config = dict(
    norm='rmsnorm',
    norm_eps=1e-06,
    warmup_steps=58,
    decay_fraction=0.465,
)
Each number is 128 + 32 x the weight over its row's rms, rounded and kept within 0 to 255. Layers, rows and columns count from 0. Numbers have three digits each. The size before them is the row's rms in percent of the matrix's.

# down: layer 8 MLP down (transposed), 256x64, rms 0.567, rows 93-176, columns 32-63
# up: layer 8 MLP up, 256x64, rms 0.307, rows 94-177, columns 32-63
down93 161:103157159068063123109150057122109076146167126096064036174182144129114136088130060099089142157174
up94 102:109095123141102081152201150121136109167108103123121148118124224092122121181137122143142146134107
down94 098:091108162117107094146108161145131126127135124166176111171166202122198116170164166155115167106179
up95 095:187103151136128151116135094146229156087184142140152122128085095089152107139173150182115145140111
down95 157:153105146108127143119138137119141165080097143075100175077122088142149101113133104181071134113170
up96 111:093136117112091160138127076147135100110152176118133147140062136158179074125103167158102136134113
down96 094:103100152107134161122080071123088174107087136175117187135129154143164131143158141095092127128094
up97 091:127188089136189164146142167145195108066119117130130150127105128165097077136091093129145097148153
down97 094:093116158121106103069106095156143101189165154111126149163180154076199170106146126161105135106131
up98 099:156103128189130158130148139130061105069152079155133118151158181105101113175152038085122102154090
down98 101:098137128162128135137130164077092114083132094197125108104153160110120076122086115141182126148124
up99 091:167074083122133098148169147208180166113109057106107098073105113172110119086071125103122154133080
down99 099:158179149138122159181155077138117106176136149142090141144095130155165176127190152109152134147150
up100 084:072178091111084131156156105095163085111174112130140127127175121123148153172146124087142135130117
down100 138:149146098066106093169147094175134126115198098137101178100156124083154151165158090134098149108159
up101 090:139106136124124186145110140149089162133129105153112161123084149117111153084188102167127116132052
down101 092:114141124131112070079182043101137154093168185049111127119116129160089134148115185148091103068157
up102 102:101110114173179126073112153111088159102126167116130125169098127061157127109149134085092157104169
down102 125:115123135142133095063128148073157171089107122148162132110135137059131220132154118124127173093127
up103 126:142054109174139198142133155169152152102127116118146101144050159158108144109164154107115118144119
down103 017:147169131076146158159176097128097148133127102086188135113195135140065184140139123084165083141135
up104 092:134121173136091149157093189154136081144198110128118067090124098094163120109122129119160182219163
down104 090:092184085172156143149196125124176159148159146108104097138136174115121098089101087046142138128071
up105 115:116187138114187122076081115123094117105124123138127140094076128122129099155156090099114192168085
down105 083:104140129090129125156096076097148156183181166134066128123116133104155111146105092099160108133101
up106 094:086152129172099119160159102105149099105143136117128068102130081159095136205157050102127161079126
down106 110:139151156106093126140166130167132180136185118211083165110168070123148112145143106140195093116183
up107 098:128139120187174188146084136141133092121110139178169160139106123133151227131191107079141150163123
down107 101:210121123144127143108162155126086126161086119148110146086149129089066165160117145182159120150117
up108 107:159139193139102132116071160065119104097070087129176128086139045084086131143113147142104070152172
down108 101:145131163110054130193050152072163140163122091102116198086131134127107129113110173151140109146167
up109 095:125177086127103095115150103116109120153118130164144101096158094168159096163124098092139156139159
down109 113:123114157161210157193170072151103104120116107118042185101115162093133179131143081137163128099108
up110 088:137120103154056097090103176100119143111093145116160098138155132103115136165176125133095118076072
down110 124:120186144112126113091119063165163148107151095104051095147124120119137137103092152195157091111155
up111 094:128088135104171167137137152154133117138183065113216081157156150099117100089105126114145109157087
down111 117:142194222121114163131151170155145110156177122107117179109113111119118153131108103173199109144130
up112 102:094113150186077142110154121151104121124102105143116087141088120147126114161125038112128133140164
down112 092:099145065126152106194126041108129086159174125179117118121154181138091105159177094162170175124166
up113 092:158082155128135136124140144162135092106119204086148078122118165060095130136122189169122107124159
down113 118:145201171133175151082129074120133067133144128183061101116085120157096186134068176102152115087155
up114 079:128157147156125119134129082063190124139178120151125161186174115149158177082130190114134175127116
down114 106:104136025103143117096137135155105150110143163164084110189086146102128104128120096137104093085147
up115 091:127133191170165149119143105130118078119115139150203182149145157139143138112097174110089175124127
down115 103:209155131108145161141127115092144186131115179169124162127153177047113108147116142161125073133151
up116 093:085077144172117093152144090101123130097070117088158170153146095111062099133170104106140187083077
down116 095:116062123123120104095110095117108147172090069127154142119179183139113158093107165172139162071103
up117 099:090110084102120098108160178094124102123085123162166157135041115145122186163097153176137129231136
down117 107:055197066106098102157176160146151141147108124156094164077098130133069171143090118154144100109181
up118 104:089119079140091165161091119157130149136139145152144081134083119159129162057074111149070175046170
down118 162:139184047149099141109149133118076182138135147163088105111095125086164111125131150157102178156077
up119 100:102088115159143135132154167146131053083105140084147053104141105104137117115147173087096126132152
down119 011:148105103143139153133183138128140159062140192197118113091105181110073160153134068119088089134149
up120 086:122077131149137165115158082150155158139177139107157096159156168150119129141150135164110110124102
down120 085:153120097071154129096111113163061174145146097097111101141148193123151059129110105153153061095121
up121 094:102142147204144113091133195055099141181169109104196105137131153080133131161149138154072177135206
down121 090:165152133107165186132111133128142133179149105195097149129136136135099093174134125135129115159181
up122 105:187145127158090151138142186068089113123092102151185081114122102116177147097119172164166127143154
down122 094:165128116141108086166080125139142074147121149155184119114154128150137127124108065119145100163109
up123 083:117112140077062129142076065076104117096090118137104146126134104109128112138111182114106152185104
down123 082:171096123141163140203144122119131105108122107090126160138131171169128083154179109072169169141146
up124 088:103059117151136133124129096157169122159142090108101132178139146126208183185076156099101138123169
down124 096:142107158090153155144176129130079144164131091163172158116157100100118132184136169129126140092157
up125 109:145069125152075140143137097094106081167156156161139151123138137112162097129142127060105132150114
down125 083:121150118118103163147163146110082168171120128122168124118176076101114146151115169090168142092103
up126 087:165053149100102168060086150127112130116139094092155082141117133074187094100134149110122155130114
down126 113:142155104132156077102108167128156127139118116145088156136163122129159193214102151138179154137171
up127 099:142156177162143124169121103110105098147175072127125125119074166105182100076155116142128141121106
down127 140:125147166065136072119220083101113099131138129119077173140146120156182104147126151184124122192089
up128 093:138174113067168119089126150161104196098105166149100090160091130174182141118141175156109084155110
down128 095:128095161093095135151125107089150085119106096129164136123198140079121111128159124111153158153120
up129 093:082173153114144141152157116085124193165152135097077065109118149218156045101154106135074128100138
down129 117:075177174085080141133117099109073145107188136122107130192147159133100103176083107126120110106063
up130 102:078038143173113160135090153150131125101131121125149145152083137166174125135144145071136076102140
down130 104:095229097091134106121158141087083137102168130131085085102162127133090147152181139084104137135091
up131 088:094134133109128125111185117119108110200138128093119087148150189162132106107126093149118088099155
down131 099:097139108072045097076120183105105194116155136109075102149163158131126091114133143148133101094170
up132 129:095095143135165182174134180113106097131092145143172117156115073156176117114126154182126095197118
down132 016:120119170089105150155109052128155140142103114144129132138108093170177155094077026167124134101130
up133 081:094127116125174182128139120100103108139086149098103154137124112098154045183161098104079168120114
down133 101:103151144162144181112135118096126148129081166116112154110131176082141107181146132131156135096129
up134 099:118093083121073129175084124140183155128065125165157176200142100170153129151175118169125155147122
down134 088:137130129169142086191121096091172175168097129124185158155157164192127109121148144155116136183153
up135 110:115119145153161187090125098163101106123156124109133106149144091083115083149134061091117167080111
down135 106:097122144168163151128137094084130082123140108166130159060153113093068058122150075092139142132096
up136 115:123133112102176117121182143190107139178124118119156145166098101083064117106220126140095150163070
down136 107:165132128100161086128215083123172152176139149122097153138176133164116162153132149125135131140188
up137 090:144059101151109158112201166095099093076130128159183121084139139139121148091119171118107121139193
down137 097:133109121140128190083147130102121160105106141171101155124129150081130153137066083133107128138155
up138 103:106089105081165135138109171112161119166090121141174063166069100122141105133135162102098138122133
down138 031:133213141093090118176135081086140164173147154131140127133161130075096153170097158126158099075162
up139 100:204136085183147128118169176091162120112087091092105120112077114122163140135117057091134095152128
down139 094:153129142164162084117152171073151144202077116135135126078140118114130119171158134114061105098155
up140 091:129120145156107100182098134103153109089176144152136061162176093152110122149223158170096123131128
down140 079:119165115100093124138116064150089080140046115155079140148179068134177135140098113150129098134128
up141 099:145115088182114097181148152067130206152144152174137136134118124135118109128126091116166140104045
down141 090:131130103170158086172152132105124150159175146140097177085129122117135127150105120029141120098124
up142 100:117156114183063132116067172173120146119129074114153147097075139116144134116119132130123162162153
down142 086:136112136090152099145130045020115108166174138107138125146141159162133153107162097064144129134132
up143 097:133102115146164100156103102113181148101132149099116106155154101100103091077139088142104137105156
down143 109:125156098144120112179097108098192112130146166106104111148160106064118139095143092114159102054146
up144 120:090132231169165125166108083126073144126136093061118130140113134122171134109074165147110110097086
down144 070:131140148147110069080188142138122150159075147153136091119134157105105105157128170126103108069114
up145 121:068140115146158164125119125121084191095120153093120122198128112135149119173124156130072095155129
down145 089:123120126172142140070115148178069176076129114079107114133123098142123111096093154203134120124114
up146 100:101117090143106162124108154117150193123112129129144117123139066137104176134125106138074122112152
down146 098:145144139159129105146115108074163158146152132113093156169153111140124180166072100156096073065114
up147 098:068152156152134144172155116066145098151102078094093099154108156154198120126063098185165129158106
down147 139:138190129073187111135153127121140110134104136077095152113115088075179098091100130185109107117201
up148 091:122129141132117177085141076135108119184127163092090085112131138202163084131212135074040123120111
down148 089:193101143114142141108107057123151153164161121156168106104153152183158087125147132120096124072090
up149 085:152150151088100119199178088077117103115157110053113106110124156188159126157121129087167123142137
down149 115:139133096114134101100156136145115145132143071161097155138089128093160100144120110135085109126080
up150 106:149137184122113106178143141106085140120071098149166113080182166148154154101072184156109133094114
down150 103:174156110143087057149105105129119163142097107131173118102164175129100131153072122090157158106116
up151 100:121165068063090139158137137041176119118169103138120091135072185110102160143179142115128173150125
down151 091:154130203180135119171111081124076106159143086109099154069130074171106073145109107116175083065134
up152 093:094085140156127096136161132122068088147111087122119112129142181136191096108146130149139138099075
down152 104:151096198126128073128151130125144069166107124166106105135124171127209120174134100148119161089128
up153 099:123142128082140125130115112076120093207159080099183141183114164043158140119101166104117132116102
down153 082:130161166101195150145152158160142101121197119086096192122149099095159163117110088086135095133174
up154 107:166167079114189158186076176146121131076110092095100125137093130150138153146139181146149072152057
down154 100:157121145138153155121090146074111135081191089127174141137154092123132088203107161131107190098157
up155 109:117143129140149097098115149116117128145094069127158152148112123153118170072106081143116148113114
down155 115:068146138060158133103106165103084132114119161117149166080190049137101128108125110138089153150090
up156 095:119049082153133138111137126189140137061064147112107126188171172076133153114122124109172150108078
down156 117:152052118114188136163120122179118176128121130122049154152185171095098117094135075088153121112110
up157 103:188123103137142092158102129108148128148123070105143096115136098162124146134069218114142102086091
down157 092:103093074170177145103095088121132119122135092076110121061107053114126157150107170140110147117096
up158 107:127083138176166155117143156111097135161146114157213102153093097149094145099144161136077116136087
down158 021:154162164087037092132167104099106143131125103152091179158150165113169181121116160135155135105111
up159 085:118123099131132126148189111170107127118053105135151124129118096168136139035088146128112175143179
down159 119:127106130133101127155129091139087135127124109194016183105180118107139142148137189130126125136175
up160 113:132062138127120065081141123137168145114147127145158087158057119145098151189093154091153088168150
down160 128:159101078093161100166115057106138192128154148173161103088092102134081130165117131092132135123112
up161 097:122148118104129146156083122125161130121192165120136107108121123045102143103140192119091161138118
down161 093:072093125091088054172081142119169128053098097180172115123157131112155155127130123138080137144191
up162 104:191133102193158212088118098105093123097090099173080113149137088126160085119166159104154136117118
down162 106:105156116184082162101111088132069089147141103126122102149152148115105152169102098106107127081190
up163 105:137111112122142086129154159137045133107138148083117088152120068106083171094148132112139113225140
down163 096:151104084057196150108122104098040146166082123133113119109129155164133145107153116114135130124139
up164 108:096098155119152099133110069163118131104102098089161117127127154138153082188086174128082114194116
down164 078:140137159105115110129154099094125122172144139191144136103106122135107214126104146133102168095090
up165 107:107129160106102098097132159110137170172155102093127092173138171150142073111153124148131116125137
down165 117:116135164055033105053159121105136159130169138140100176168141160125131140101174066145140106121152
up166 104:078121115085142241153116171052194149097126126100166148130096084116128111168108149150147101150092
down166 099:167114174111073195138085070162153142130197050156115207113120120160109096117131137116162101109162
up167 101:095141107166135134088112121107124107107121140077132081182117168118122102164132117109150117160168
down167 099:188085137081177133123127155165141178163095101138101128074084079138133106112161087161127097078152
up168 086:061126120129108144183126125071167151125092143140127153149176110141125126100156113121080153143110
down168 094:120132126088120150169094071095157173119092137099118156099162157149152111128134158102108125131139
up169 104:134106094144130117149116166138165045106179168141133088123078142143091134132159212113077146129086
down169 090:110143126153104100171151176145141088156147135124141094163162121145103112105140122170149168116123
up170 112:123086142094184163106131171096127166109150096143161186100087097232094133154137153126086113098099
down170 096:147126130127160116071090063139119188121219087156137166090120095246070113108102130163102113094104
up171 100:142083104135115179090121167182156105088173085132101121192038142104120129136159099111109128075116
down171 082:144079106117115091156117183153114082141157083156120118138143185166123111203151148136126131089121
up172 093:119081076079147232096130145131125118124115172175143114115104134148132156101123159157109188141131
down172 084:141117144096146104092162154099038139107119109152151104118152150156158194139145123125153139103134
up173 119:160106152157112169114144153123144090119150181129159057146144099134184118185060101118181139136125
down173 097:097097180106168161109150127146121145138148186188108130149115127116173145100126096166164140151077
up174 127:181129124191140129168146152141061072115119105144147059131083150170128158150157116086115137137167
down174 062:186128128116071117156201119139162187121141101069128140156110116095106086154089141140148152111142
up175 105:090123064181067111117156097102133100123126082184119110080108072116161165086151109090154059130112
down175 120:130096093150122084088116088126177150145178080130089139118085134090140139188095111119126091148139
up176 079:103140121118130086116070178146132159100138110185203119232143148142131089156113125081097112106109
down176 098:170120121090104108164099088132145097135155096111096123045147145103089123077110128150138104158192
up177 086:117083107079126123187078108173127075123161171147128097161110102095126097197149209174142127171135